Part of a small language model's weights.
Size: 4 heads of 64, vocabulary 2610.
Architecture: no biases in attention or MLP, untied embeddings.
Training: a variant of Muon for these matrices, 233M tokens.
Each number is 128 + 32 x the weight over its row's rms, rounded and kept within 0 to 255. Layers, rows and columns count from 0. Numbers have three digits each. The size before them is the row's rms in percent of the matrix's.

# down: layer 2 MLP down (transposed), 704x256, rms 0.0343, rows 540-606, columns 128-191
# gate: layer 2 MLP gate, 704x256, rms 0.105, rows 541-607, columns 128-191
# up: layer 2 MLP up, 704x256, rms 0.108, rows 541-606, columns 128-191
down540 097:080105176213094170118139106157078139097087113088102125124151145168184138128158134153187064093173150155124147145154090127159180087159132124153135137181122167124186103101095151150128126068172103
gate541 106:160131095165047156157183145145102183102131153105156108131100168116067137120109107087099130130061059149125143129131131138170127123161126124130163128177155180124134125088092140119089097093116157
up541 107:104172140142200087161136089089126100089108064161114159110186133083184085105099131119081126166147139132128084150135082080115158135103136091126137111087117152140160163124133151151098167157129125
down541 102:089070112138157071163114156165109098167097137149094153036151095086136189122122147119110118067170143165211123169127117118072163118128139126120078229159141133125148051155094137132131114118141143
gate542 096:128129181130135087108183114146104070117063180119077150123108114141103195099154118151151141089069118179132166154139148117132164154163118186135102180127125147080134093119084106156117101152167128
up542 096:098157123109146159180106127113223117125124110128140135084103139158113132200116132116157100124107143134118133144140152122103068111147137124128163096082120132152130103172155130094163180163086076
down542 099:090132168118116112120084147120108144134132136147153108150127138163153107137076175161133168105098153154135111133100091158061139156132129100089144115136116105141120094158128134109153172153096097
gate543 099:141084129069096094084138121146092169083144112089103103104122150176141122159159118106152151114080130145137126194124123109137123036169107139117118110120131148152110118154121102145093095136105159
up543 099:128196129108131131200110125125134130120149149091160151076149160094128156076080103100157155149069194103071121145127142143106045129099177181120143091079109085094091099119091134157109129079096179
down543 102:169083114145153118157092158160114155119137093143166156124121141117123159134142160130093134151155179143182217125150125132128162159100169117079114120125108173179151130180120142103155107103157110
gate544 093:150093104175113152112126145169107185071122124075133120171117113103160174115136150183146133068119103156112157118167095119137140089182060100095090167162137147126126155106115147106101084130132143
up544 100:090105123108165094167172129229098116076190144109141159042119081102134119131156111151135112142133175147121111121118139115123072100138072118124149162115087156113129109123160140115087118100103141
down544 097:137169145125132092222080166129136142076147146073148085134118094125077175117117090140088175118130124124105087140140099095161107135141105119113153117103109127109127110132214095135123146077132095
gate545 107:132147168088126128147150083136102157141162101167117151084153133127153131190119164113109138080118185131107138151165126121058173154137067076094184123136160116061121104136180154169144099096104130
up545 104:117162105148152141150119169164121049225106099125136160199180153112138124101136111080139167145139181116096095116147136173145046140111185170132120159135163126167154119076147139169090182142144079
down545 100:104183101053126085144100112145134137119110153103070168198140163153157161103171173127066064105148115109097109162163140131118104129163094138128144054117157073071074127102174144111158108129137151
gate546 104:101162150102140145111135093170131176102137155078099105154130134103168107084162132127094177122154110111079071129083067143122168090104082100149103149124165138104117155123113090113160120100083162
up546 101:150128119147122177161166171097169179144109121127146082141183117116070089127059128138062067084135146088125112143194077148087180167156140099104164160120128132109161134101077099086124129109100102
down546 106:111108146093112155174105145115129136138076178097136120197120144144111116169102117146140103103102142092183143087129157156103146170129150093129153138081158137075129143130134094116073144166089169
gate547 097:120135088090098128107106146049145137081096079134160138187175132147079199089147186070167118136141151084189124162112137145162082121113095128118119112124151138093125116096120192154121106073066112
up547 095:179073141156152090140109145127115135122154063168088106113087137028096129149123068149127115123137112181158213098139117085095175106146143134141157094115163099185104103166159099089199130125136127
down547 098:105107200029132118125119127103123162160118128174093135153148147149070125124130156184202175128140157165121111165160118131083072141177149194143156080181133162136106089113102136142159140155132106
gate548 113:151101126172107116071125119142129153143105116195137088154206080103081116117150108107152217086143138158155134134132130093107130129122087185109137120119147173090097067145131120137179117107156162
up548 118:126055124096148122168135120096135159105138104116128160052147181136138120062128114087090153111154121147131129157162147155163102124101159119092075122045083105164140155107121081134143090152127157
down548 114:121110128092148143219158131119156144128140080081152150089106148129141172122106162121102108149110151142113141165130086128115094200123158078134048105074140103093122171114091154149155149153154157
gate549 099:134107131162042081150186149170121139134124143118126175157122138141094192154118083123157109146138100142151113058117119129163177076119099179145113120061091128187156143089154188141128133118142143
up549 099:159127083052191159041100127147142148093133137120107148103081118099163172083145124153129163101171130095154151095140062125100152173135168110079114143140159169093099163165095103104104140078160120
down549 097:155140060136157110091122101109127200126127147158120077116134126117227093118057129102135124086189169105085189076119148171124133138117141128077113123134101123128165121180101165074130180130151080
gate550 103:092090106156136120103093081136141117150156133193124114109098139122083156120106157175110110110153133170123131113213128152151150054205182197111124148146055111152125108086156123103202064074183146
up550 095:142146090112175164121120117121088152130169113149167163099176051159150140139089096160112133071139109106102118125105137122070135074138122098146133107147152073064095096138095158132181128135133179
down550 101:110114178139141156151117151134170102142142176094106099130158153111164123159132119075089137088107124107150140114128167161152117079186140161127183162184152157109069101117159109133113116089109082
gate551 098:105045160138067107144104098109108183105037105147075133141134066132162105107110171144107107176136111039149141109116084178102135060114149174126099118115153110150116125127175126120122057191152153
up551 099:136181132154152134082122125173153127127079147172085156087113117116160106168141140080186104163083168119157132146112129114095068163114114083098124146149158133094131155112077170162116128062098185
down551 098:192113166165195156124113146172151102047133097127096157109151145107126090177141091129145170162130166079152174139165131114125126086113102098160104132133136081070146117151090115087103160135148123
gate552 100:130097138090093111109135059122134131108154146140096146180125137152141072115100148145140071165174124171122056142087105135138150159174136142115115123145088102132083137094113091157136182144103108
up552 100:088122172151132130145129116133075114173170114109104137114118129081160075106136099141168091096132109158082081147106141120081120167101088055110158064134160158171147119100145087149153133065097178
down552 100:106108094115094112113154161120134080111059133157135128153165152087109087163149153118134119189100126132094094190113150174167155125127102096096136030115094108126151145155144143112100097066121207
gate553 097:170130097099152172101076142106147193095087099144071122110112129107142076170142100116098164166134132122114160137160098090153114143137134096051080120214209114102102169117143148085108130097127161
up553 094:059169169136151103137143072161086080090082117151160166146113107104061179122128124134139115128157183148097118152184125169132176145128140134202200118104120133186170037134111153111130087142142107
down553 091:184124157087090087093092089095134143097172146136096117150111171084067109176189171121150121122087215120158193133082175119115164051190164167185171180115102095122158136130149092080144097175151142
gate554 112:123199119140070179088142088092141185104133143108141186109097129128099113133074087136142121128128083166125171116121133090097173144115083100139145121132133109137135118133150077081168147165108069
up554 111:106098097111136162185094127141146131120121162079185155179092219182111114183058170092070120043108171093104167073118168151171142098166137096070116173142068142127165159123098160079119123090115076
down554 111:103066119144070169118105156119115108072150170101119162245146118122129163127121112082115107147137138097096152143121184181112135150092093129114129074140100075155076134116139089106171108146114145
gate555 099:099097113128087067110135183147136144159180120131122096136170153185069167052132133071180189138120105107117158124126163127149118139067106171110110075096143128123142135169186163183107148104136099
up555 098:153114104145149166144091127110139105089135129178162150164080105111141091143107118149112120166124111116163115131179092098116132115106083105108087117149167142142134097130137120138147153081185114
down555 098:179083091103201111142075183113087131087111115128199151157109138113122148142148145123161107143125117106109109166093137158113234135077140138111172106083189083100112106090128121118197114107127154
gate556 096:031127133103092160120149171141119122191048109149155173113167171113124153122173101117079107123151174141123170188150118195174159106086096155097169155109114130119090134166128132108098156105182186
up556 098:111122180124139145143136154136108138161022103135120127169162148107091146071144084118060135117140123122155175160129111147166152074116055163097126118099154108156111164101151179109082097140166158
down556 098:148175131164166129163099161104167167119115169131122147174076194127087129112138171120091142150105169103083120078146099098081136121098139185128125057111145151151086142124155117136068129118100103
gate557 103:102126087114145160111159102126176146099127155131137159206105066053139115119126143183089167123102082154103141190186127171122123119130115130161114154146179165140090079142149168180144081164160104
up557 101:088127120133105180165143081096182123059096158150120220149087113072145077157156080114089144150160092153120151154152090146099159124141128128132114150141150135130103148085134156134118104153165139
down557 097:115067081134110155144079117111166083155155152158122144171143122146147116176170102140133142155064186140123139117151122119154157180142138150140123130136151162072107104116126130172152143172118213
gate558 100:118059125079150165137138112111113100103171135194157075099123121141163189191111107138168096078101139081169146141135075157101176097139056102130141156072186127127124069113145175078087095089171138
up558 099:134137086078140115151095141090039158067122148140133099113100057087152106129146120103202130145099147062145085111073112150102115170097099074121095129102175073098103035077116160092129141137116126
down558 097:134088179106156104148152102150155090118109120172148071131118102140188114075152175108093145127136173180096157197113148147155097088127144089083110127138120111180081134153099145127174127075145142
gate559 105:144080158106141158138164159146172119053128146171154152158161194130176085110124128122142107135154115157170085090105134116126070137161216116174097176121099126186148088100159115098137139128057129
up559 102:104092125195118165123191169138158105106118137128182084165168086122123100174104150148087137099072130116145124114154048106093066149120169086112102138106160130130148146103138113094139162128105135
down559 096:073089107113102143108177153156151143137120152125095134199156160161142102144095121169117130107084151098148124141122106086095098123190180085127150113072120043126108117113171107128183138124125169
gate560 102:105140132218138086127116141082131190124143157135134093119163171160061097183095143082150121165117115116159140151173113137141087086161127123111206131106130198121174104124153093115130172122138095
up560 101:150142133093154109116168093112086151106105149124086131120152128183125132084102164091093161071074099083081144185143143148154086110130208131184130142177148120138157163112113122140130048055116129
down560 103:105132091198127130159116136202090228150110156119054056149182105148160150116110122185133160136149101139100153117105097066149133100146150082116099061182112156131091031130138162129097130151176122
gate561 100:144078088135086123146121160130131102119107117152115104144091125130156131109158113079155137075103112114151134199127120108161104121140129074150156157097169145153123185142115140103108128164131069
up561 104:114121160174136233137119101130165093095116151127131093134122068121080158081213118154105174074128106080093121129097159166077136135122145155106097122122075139096140104132126112148116132162113069
down561 102:136168076131082097148071154148190107118171123101173169115150116148138169141118130155144122148130095119161097142143172140095116127164153098122145131100195117127068143088127142144122122145120094
gate562 094:067173141164155132130118144123087109128181112115101100124155172095132103173182173165121101139084148164088120143111096165158087100142133114153077151139134148175170186121073189160095159129169133
up562 095:175103089115135089122171132111200141127109141090175112136112094162101141133139130123150068115214134086130126168118162129115135149169146141162152088150139083098108081128135106118169099129130131
down562 095:198146117047112124127171119147151161100062134124155123152142156101148176130137111054143144091177200128119134147161138067115186131156124155152083140173121073080152073162129110162147090097136100
gate563 102:164110139153131194090134109126124097081108128134123151101145129104148150153136147068143217085137151126066072094131159124109079146114114162137095168143129139149100131100089140118144175144128130
up563 101:071169070094114136130136131159129123120100193142187138095102144145123056157085176139207108159110086144114113158102122147176181202122124122097137119133116083122141105098143112147107121050140146
down563 101:126112110101120107126147131176154156152132141167138132156200118167117117154224093103149134088089129134176120094173140156134167099138120147104148174154137138221076124174072031104122105118079101
gate564 089:123141142154136150087082196148130109128129119149125120084167101133127142111133135175069104142136095161190103191200153135130142113152158156100098120189148149080159106099126137123139086131161112
up564 096:182119064100177100141137131146169134181134142150094174094119119103115157154177080203081104151132060157186157132117119136176162121125127163117093112144109156094181152107098139101136110135087140
down564 092:111131154131133149181120164140189108151149131110095151148165096109106114159134125153093131123150104163122113174138137163117148149080159143127133111134123126111121110123122138202141060138184124
gate565 108:146165194098094103132107115091058180131118160111106144143131169100194147161157128148095118093109114098188101134123145162129119162105146067161148112102112151144138164081120108110062110093122107
up565 106:112097150080113165160124137091128147091106127109146134136129112137088136116156165108075129178142110111136155131101127097155134089157112140161133163148122093058147093176092129180126103138131093
down565 105:145074122142153101088130090124168142070127122158133100162035079137106130116152129145106129144157111152133098143094124095148104134128026185211108143107128116153123105189098153162091151135143108
gate566 097:118114055097141197155147178158148145146102185117112168146151123118134119102127164127115133137177122118153118134153073114151125123052150132123109135110138085203075128149118194177102134091124134
up566 101:081099095110147180116156156124107110134134078100100154165150126123160109170087145137078155110151097138190146104148132098172130075097192179098097113177134131181144114079079188141114149176115174
down566 098:183099113127128126113086147134135145193147108169149144098091131148109087123123132161077067138130127166144097114124110144148113145173207111078127162142106128124184107122109118102113145118155176
gate567 099:120114156236137117058135121093122136117137187128125153115110124097127173135097113153176153127109097103175146123122124106108140155121123134118114118131125119160101104134088036119109183188125081
up567 100:172157135095205160133156137139134082132138118120163148106154128113166135226150152131144158136096112130104139126124140149145134133160121210157107150175131089168092110132124123172153146150079139
down567 103:124152150243151148142090095067122094161134133156108145110136124113139098169081179158110135133126090106180134074152087178147153110142155193157130101085124123187094104099128116102212102138124143
gate568 100:055163116186086058099074100165061165137121158156164102109156102105110162120131132106144105068157143141170217102129185181093098100090127124161151104157111187100071132115148123120114168092175125
up568 101:175063181091087129186095141102128201124116102185101174101105154151124076102100088136106150102104137159232165100106145165219155108090174148118176166151073135129170093084146129106119111113121140
down568 095:125094155114203159143141135126157202129162137106123167052155146139127036102116135085118163147076129143167136092149097141139147122162163110094100112191078126094158160137084104133122115126122158
gate569 094:145077136102120152114122169128124115156110167120151142080084141141111102061162166160124107142090082094181174153124127132046118144093158133178078150148147159092112092190163179111119120165085114
up569 099:114205132105130119114153102131141126172102100135103133079129140089096143188111126098089139120199170162112106085132115075165149104137116114100193144118096143150148127085075102112100160123128156
down569 095:079170095088150169139102114189188126100156048109063097046125146093102171144124138126170143147131107089126095154143155161117153134118119118131141189147187137171132112094145051111133134061096112
gate570 099:087137107113149165184166130094165113072112141130103125089086118096117106157102106171123070140087115105077093124121165098095127132075159124105103092115152117129118158109142138118127110173084145
up570 097:166155137129076179151094089108097101018169147113153138117147165128152137043136124071140140175057110117166130107119112106168130178179122125105128079099137192168124137108121072174122123122157071
down570 096:181074170173122131113183095099147097096065161128078160124102145110108141146087146177147166120139125109165138108099190115106077118100147116121119146166153188170153124089108130114141212174064182
gate571 105:188143120130092145145142135128106173148142133113115163095108124149126052146153112105090135102112156140148183131123110166084054103125140055142096168117120116122130174133144060101074142130057118
up571 101:114105167169073091104175131103131088132149189094110142118076128161113181136168096121110148117118169113123119094120144105105152158153087121139117123128083153122094175112134125071093127127074149
down571 105:197138114111111091084183139100107151118127140084090156100082102158123108151138096117157112095132161068108155060164117101098091135151135086076097129078114120108077135083170157056119135120159131
gate572 101:129150137149145118114164077118094107117128147135122188102145182149122130102087116143147131154083119156112108163145142152189112088112118144133146080122134139143122077170118082151094153145131083
up572 108:111141138141117153163131132116133154075177141095121193087047162083101147160110143157182165173076109099194120113111178140156089093155152121091088137091149138145114084150119080165128183195178095
down572 101:115155100191093173147112208118134177129108096129112167090109105052132121110094153121144131138091178106194135121113125181153088081146126098111089139089149167084125106116100173160170146129155140
gate573 096:170178097159136052108120158193140086128166104183188122096101124162083169130175225123144120149127113169119162123111123156134036149145118143104147096155082093098137155145131135106126103149164077
up573 097:115124096093167086070254103127169096122199133146192150126138115152113101134111141074129077123162098107118087118092172091137095129162118090120217140148101142112104123136131135053127137093157086
down573 098:133095131100158086153122134103129140113145152149154144184069100125115090129130094097104137076224110124148068111127137166107044111156131133124139142095144186126129166106133099082096079116135126
gate574 104:064068087090106136137063115136131140183092080116110122139097137123120176095186143162130096147110108105159088148110117180091170134156136154124128115155101149032136136176067096083133171139103119
up574 111:159157115097145176101114083102073111120131132117083165147167122088182079198085068196122178097128181140160134160156154071151169108056188103134145142088125173146078126107194143150116061127149175
down574 108:211106135114078075103103109137183104112161130126116101152105087115134080111114064161118155100081178141106140163148146126169135091127111110104096118160086078111193121114102143152148059114139151
gate575 093:145121191167166135117164102124152133117115086140118132115139142141097163108144139135122101082131181114159153183193122115173104094180124106112172143110185174109092120117184134128132145091135133
up575 092:136102174148175182130162117108151146049188078170137122131130119138061148105193148130108071103138163155145169157137166147116124079158113106091134185093151155136134130093138086081130116109124134
down575 096:132169143185142121149134076121152094135177103131118126084124126120122118108115134131132148095095097142062119168119131082147119097143141112073137134127133074132049086158104116091135165142139091
gate576 094:128120098073116059102093031151111179144107169135178125086147127163181150158170149104135126090116034112180150080178111137126078141134205164140114108180170104103110147132156120140130101125206093
up576 093:128069118100137089128084103146086127115121190081114172176104116166141050147176122096174099186111090116098172121109138131110103152136167106171076097231153094124131084109121119166145081167085104
down576 097:139092140150134117136137118132098170174146170137133117172068082111088194114166122125138125085066136111082162103139130089129132133123139160092166162141141135156106075094099125090153094133115101
gate577 109:102094163132158147142162112122103128100101058121133137151138131165119086112140161079123100090155184140088161127144169131098063174083121122089091099144160159026118115124076128070091111149158130
up577 096:129158153171101094142104119142128126135117134101097148137100184094156173121177148175176090064104153085112173121185199197068138135116110148157106055151118135050195129109091108121079091171131150
down577 105:125124094184101074129151121163133124146147127099072109171086197113100073139176134183092110021141177136129098174091155116134066067095147093130126036119111073107126106169134111130089104094155134
gate578 096:078110100168161137162155162114145101122110110145188169120133138126127084108127168144136167116200133109172129180109138095112203087135089102099151196094134127096141135095162147108107197117122133
up578 094:163155069133152080127136127165121151141077128127054154058123148099122165130094156118164122101046119074117214121142133124155081172107158124106138105157129102157231058170110120136079149142165155
down578 095:188133092122091064131156136122139131174187157156131090125115128123141126086100097134108050187116155127070124088146128114111153098116127115169103107102122131168102156181100124090119119164090128
gate579 101:104091119146137152086089122136138064116143118112120114104070136173131151116101148069190097130144088114094174094186127145137120067129221155125173156106152110171133082111087085135049132169188103
up579 098:153094079183109103076120059081067105081105151158133089089047138131106100074130186098146129092106119135107139152109103114087071122123141163131134120150162130119082078138107114151074161171144111
down579 095:106122118178133143171151163126137135115149140113167122119151152112142138101160146132114160158191135152113136142075098128099179122115160117112139091168114091148131177114125158151105157118145113
gate580 097:075148171155051079120117134143060073159143118111168075126088129072107099161104129133119106135115104163150153160176162105174059161171158145149145163123139130135092088107140105148155117130100155
up580 107:110195140181067152115119102177147108157163129094164091094113166069182136151149134169124048162010048123130155118155162126132040165125136133166141124139111075149145126132179136190104113147102160
down580 097:134156139152150114161120114135129130121180106130190130090142137097129130143137108101129142136129079180149134069089103137151081180148183085074115105144128123133109175168179139138142083147150124
gate581 101:122109135099162102157199094134123148144054136130095152084120136116101104119133151179102127115139093083127146120088133133152072187091136095106170124159176112109152156144152103175096144130165132
up581 099:125090112160154100096091152089163131142123158108129178154177133155113134104108142113106137197129114170177146185199072131128045140112116137179112090113114119156113041112084152107146095105115159
down581 100:108127058071178161100118073117120154122061142058080147115154149147140163116156112127173129131136141115088146141143127154154077098122150111115118135188152130143133138093173180092118128116159199
gate582 114:094124087099126119116138080090124172158097166114162084149099170157126152152130097134117138103097097123123071130125197153123115112140116175100163174109138171111199071114164121105132196167119053
up582 113:169062089066144147156103169168176155095115123121132090169070108144164153085121148158124131082114132119100152086151117138130094094134129149126101115178111112177135125153150090102119140131163120
down582 109:143070085116094104180136084130120078140172087117122168125162097074096112101105174164168131144130141153148151100163080115165127196150160096092111134175086115082125204090087122172116142182079117
gate583 107:167128136135131154114122135078131112202124117131135120110176151119126128192089155132171113139104165148139153151142081107122090105157122180065104122163176170116156152174116089163111122189144123
up583 104:084142144082144145133129172204130172087113145088166086130093148123146135114089130121029093114151109058101061128113154156099158147078147146123144178144096054169128135163158113116111139102134160
down583 101:139149112068150147148112168166088135099097206116096054070123079125147219157116102159200155153088130123167087100124125218164112083158099131157063099135076137127119123144142128125123158108161114
gate584 098:128167135127098098126143168167113093168073136127165188155110144147143128102180129147116113162131176096167080172115155174131147136151204187139170155127153147111189097168137098143167163154207165
up584 093:150088104151151170158175152092128143104200089125143049144150125151084090173052118129098109125112110161097153127110118162110141137115140133077143154203148193139125121203093154113143150130116132
down584 099:195143068110131176137104073119140118112112054083095139098137108120114131122099160123152146064093103191181133147142169176176155120137112162136152109183155151131140131156124134082141120132144090
gate585 101:069132140160114183116142124109129171110144119114146084116121131170135109225129101119141139126204085103142139160141190126172081136100148121057119122156094107087123119075163118143141145106176111
up585 100:164055176137158129141128073137114092144124132137081151187167128156129087110137128133111156148122210116103123130171098133162158105202172092171099100141125153197147122121177182117103119120071172
down585 099:156142124101134073094125108131091117119106092144179167083112120132084131149125103134115131159144182136119191100115159104143140091134152136075125094148148164122118077204129141117125097128144115
gate586 099:113093085161171081109146147117197118097104097086132101189149144072203106136107104126176130110103123152108146100124125145083156052121128125111080163186070157152084153167090103137189131160124153
up586 102:191123084128132131127137108136174094125129198129110168138169128128109183155137144140096158128108114139125133132100126080161156146112132136109080121181144133083124165134143148109133134154146104
down586 099:124109153134094114161103108134157093203114143116143107149113102218121129167126187101088119166109150141118155148105164156158134123132150141174084097182089158071168113143156131137167172096075099
gate587 101:146131127170125159165115151070131159134178138195179116125157087160079160150138115126150102123110087131150143133106129132143117149152178136110078095182040102110116096038121083145146119080134131
up587 100:144142141132090159135111146095141153152128085146146117119151144169101169115098091146167136106133114152152078081054098143081173106136153129124104089107169129075143112143122121138101191107136132
down587 100:139123114137124075161109147107121127182167126129107148161148135136094147085080146102164162090179096115102145106076151070142113110130120111144110121094074177092101159123116133147086075135140192
gate588 105:089094074125158203103151155095100157154129139106109113127090110109093164183121145159139125135156142112152132162119172074201148142092141117114124089142130136153129156166066113096174112066118154
up588 100:094124158107134170136088140102162146084134167130124115107065127105137075109143095184095149119138094115195131164153052165149163141110116087138150187148132087188150125185130102169160150088118106
down588 099:128151113110159121170118192143115132060172119092117168156108075111125126060139227156127136135124113148131076130149095149076123178124135103115129088120144134139137168174112152124050143140114136
gate589 091:113137201138099122106101153114081119153122160093093133178142087226175105141101089105084143117166072163172103154118087142177083090118078143114170113167132142173089118168117094101187125145052118
up589 092:153103142165118150146084146194124139109085070095111153171104154093118129148168151121131153135140176111130118129112181062087139186167118087104142113084085133136166112189156094165163159155168202
down589 091:092141100096114094121161116114138031112138113101058168135098143148105134120103165143172193161128154125088110124106178103097188133146104163175175115142186166136168127103109175114196115143095158
gate590 092:110154131203096159138150195129126118075084120090184152110129131138163144146109184135113159142111152074155159150082077160142200126179085133153159125158116155092150152110112139067133110142118144
up590 094:103117156218081199130162135090124135124101154102160127100099171106152078120113157146151131138109107134119200107123124152167181119156066121144127128127121153093150167106115110141070099074144096
down590 094:082061133123099161158153169208079178176134102087128143129096174085134121174133105103105060078049122124156137176142071172131123095151111135142157141084176108099134134049118141139079115139169133
gate591 105:142093131128159082186108185153111117123124123150141132139164109185119126132131108126141083103068148138127103175127157179111138153136195162078119088125127148063111078145144030102144067165149118
up591 103:113095097098154129122156112162143124174151152104100133109129135130145142163103135132073097165092211143109145152132089142150198144162138161108117091085130133156130101155183073102113136086159170
down591 102:052108079110138108170088130128141111149153106095093151177111124131155163191128124099120118190098150138107138158122091161137118137075135192129149147191137081158132163180154072134154115087146137
gate592 104:115200159102218080130119135152089129168073060124073130115178144132214156080136117118091175155115160138131079186147135152131133081174102143106119115123124126179135136117150082110168141121082126
up592 102:169173151145143155151124128085146162153102077134109172093070118163164073133108093207133145104003130041165134176144125138137114150122172076079082175102106142090158131123098109129097147165113145
down592 104:113079107119089079177077144104137153123145154143135158067068143135155074103168151140092143156068150133088139112157047157166120076145147122110129135091159098116159061112103088123100199148055112
gate593 102:133109111139130190119115090119126183099112107125191102158142156127137080119071182147185129151134107167119159088107097116110100131086166164102092181088113109123135159145144105096137106086077094
up593 098:104156082120142105129174109101144132121119098097142114131133151099118145045146092139187089098100095193130129060146150152133112129080122189124096158103116169157173124114101187122200118085096099
down593 100:078117094131163095139134090128102152185097142118159119171127143169150160051138121195136086122127096178077151095171102118062145086118114148129150159137076114139125102086128136133147127100061148
gate594 099:122133110147124136167112154101138142139169119118124151112106131116135078106138077120134072092116134142146126130115153104124149100066137095177113135112138110131127178121131067123158127112128110
up594 097:148109180174160091190125164112129117125155166139150106065117111105155137122107100103144132082145127099181156162060134128122119135072151135117118171150163096168156121110121046093113097114132103
down594 092:139155125164175176146184120136078143154101112112108133086160144114145115159124114128124125121167102136175143157130143090116087121147198172164165160104157106107094210151091114130096120127136180
gate595 095:118086088119139167119055166173098132173136173096116118111167141161157128168099132170119164097155159108167130152155083113087104112082114151122118137120119154125119141098088115166130149132127071
up595 102:153122176113097175086178099091150125116153124181151143139128075114134129101187144086138126144162127103078157084073119106208129142172158112092100163149169116132114054098213178143117090110147176
down595 102:169118139115113156143155136066145116057126102137101186109111109123088108142099148072132087150194171080106117171058123147134139156148140109094134128128204104141158118127181166125124162129173174
gate596 100:094160125137177155167095111083113124154160126118154165152108084183113147137087063151099166100095150078086091116158138144161096092059153115102098106146139118074112084115155138151095139122129104
up596 101:147153155105123138128107174077190109095129134082130184110138150120132116155097125143106155148134139159057080147119147106111116196092118168091195135146086101123146077117103122095130117153132110
down596 102:115111096139100132139049137177110138095115147099065164047159155082187129128164172136128102160100126095123141175084156179113111063189077158169125145133098154110164140137096121106112109172105126
gate597 100:087112113156113149074145085176122144143132145124114124127122121152158158164096166091146159143130106121102127126085114142136156129112150206157113161108119093124113149148109072133130179158149102
up597 095:166126097124132135119136107149128136167105116093132107181168148159138153145079186135120096143101045112156121152117120212148186149139141093073083149143163121107182142175103125149135202142174076
down597 098:101131115171116135121139110145191151117119149107093175189187079169186086133061139131118141124133077116097062103137144193102152125118120129137095089123150100109128125105095123123103192117105078
gate598 098:147161133075122149155101149120163164210082192136154162171105155126122124135078172130125106121112167145145116096162104150091127148166199138181119160087086128144085101163137125104099116095109042
up598 093:147165142143054133097162147167051107129162196125137122087160124124145176159106171047131108134127092116075071174017095151199165085062124175118070074094201174158152125116140161150141139146122133
down598 097:120145148126131163110186137134068120134073162111122141088105138162111161188134086077175126143118080085142085175134135163220204146096131159071106127098184121141130190190164137090068138129166157
gate599 095:139107150086151113148110115136141072131132098133090143163100155117154132075110140157156168139116121097101111129169123145131163119124090157104122178135137124133088127092182146097107141098162175
up599 096:135138123105136151111142136128113149132138158131111145127111123140136115104094149102100158139131150178136109142155172112122137122175135101116139100169154131116121113130098101139161079124151110
down599 098:115036152099134148126142119154135088143080083134094124150085131210109128125118162106157116138133137102106127115109106111133089142147111124147052161166194103127156144121160146140177055172173164
gate600 099:133127127171134123165146150134145078122131057131089124078133168119131114150084117158137117133099104080087172131163152096162129081145095057109162102176065115105181105089114079126050129092107083
up600 102:172171065165093159143137134070146124068192162135136131135127203155125131163134107114125171142154080119144144115088111168085148113097111142134111120089097152156122099122125109162157130169103118
down600 097:118132118121108093108135182129167110140160103124168112170119174114149120121038110150182114135107120130106151087137115131158091077088121146163150123084103071166134125107081111094174148114117097
gate601 104:157162157170103161144110134160109117148098160164100089145079128076116083130155113094155113135213119118135090142194131154139178153141146139151141097093112113135089144104079109136151184099155087
up601 095:157095106104135128086108125135145159109120112125109145099179103118119111143117171117132090104101145121127151156104071066087075094133161136126068155141177143108163122174153183146100104130097155
down601 097:115100103097131139124122080103103119118186124137109133142133108108139100163120110127161139157135157140120105133163142133112179018129076087106149120151107095094184132154095111074109151153130133
gate602 098:168158126076099160171080125114082127161146141142064101120134139126187109083164190155195138064140112119105133158144166130106131141120128163140181112105145092127155106038108131092146079115079134
up602 102:180134180072146148171097158119155122151146198104149147135170158139067086152163135113147135143111122147117058165143159126072157127106086122135133107193105069120105181088094069117141191137064129
down602 099:130144171175074202164081144109116047135161137096149133124124045125114138121200082106151129201150173067114115104169122179106131166126129174097133068111154131151123096120132122116091072140117105
gate603 099:139154128185120095116080103107113106084112178105166137166117146148115125118165140122152086105053163127147154101156109142058136101209161067130166096146105169098100162142127129127167192097149161
up603 099:163070084113098135154096068054093117126096123133105144147129105092119126153187151156188065145086197127144138117122162146141111092095137135142135111154124145110135117090102162121134142152116135
down603 101:136096155153140107163201126080102134078100112079132085119110151101128181154136088065143102164132125104124116189137121112110017122117172129133131113114152089076166074137153077131067129164100111
gate604 093:122158111137156101103136124134124170127075110122146076151093097126155117109084102120152032121141087074128178156149138112181153061129139122139115117127107096104159101124118164088148135146165160
up604 101:154127147139113091137115106171148116153171174115036159164123213101149085128151141138116160154141179118094136114105078130119141195116145133158091175144114097134123027119163095095117057166121092
down604 101:105096117154108181097153088159178153090094113104105091104163135153130124197122151156191110099129098124157114111112149152124181135055072127082187120108069145135100160126112119166119114133177106
gate605 095:129069155167091157160122220151140095138092077160188158128124118134131170070060131184213114137082142138104116111104118192093146104159150108082121106164115067116118125103131075087150163174151098
up605 100:142083104163065116202146192070177102156104137153120152120197142143120155123098063121128101115125157133170097113118170111061085120181158140072104175126125119137069122095110116136106156162116122
down605 100:152086162172111144122192132100087124143152105083085111110139136133162175097112132154153140142089132103150086088130125090138135139147131134138131124093095127139068161099170139154102174164142097
gate606 103:122209150145092108126116097151129123069111138172150125118078106091157162086144111140007104150100143161133097097113174146130159112116097106131213194106150145083158148125089072138139101161108142
up606 102:169068066136141124171086121129134162059110063162117102160145215135153165101176168089138104218092084069105140133142148064086133169152138162113157101149101140114150160081124119081172132118141131
down606 103:150173129156143172132097168160150184081134162135132145127081134162101143070160118182127111133191063096130129145113121127142107162089186108107112089176115161185048170185132101083135128121193104
gate607 088:092126145084141117096067131138128148109122154111185119115118193065119144124199152144124091063182102162127161145169119123016177176101130115148122180108120146095121164095163199057164154156110153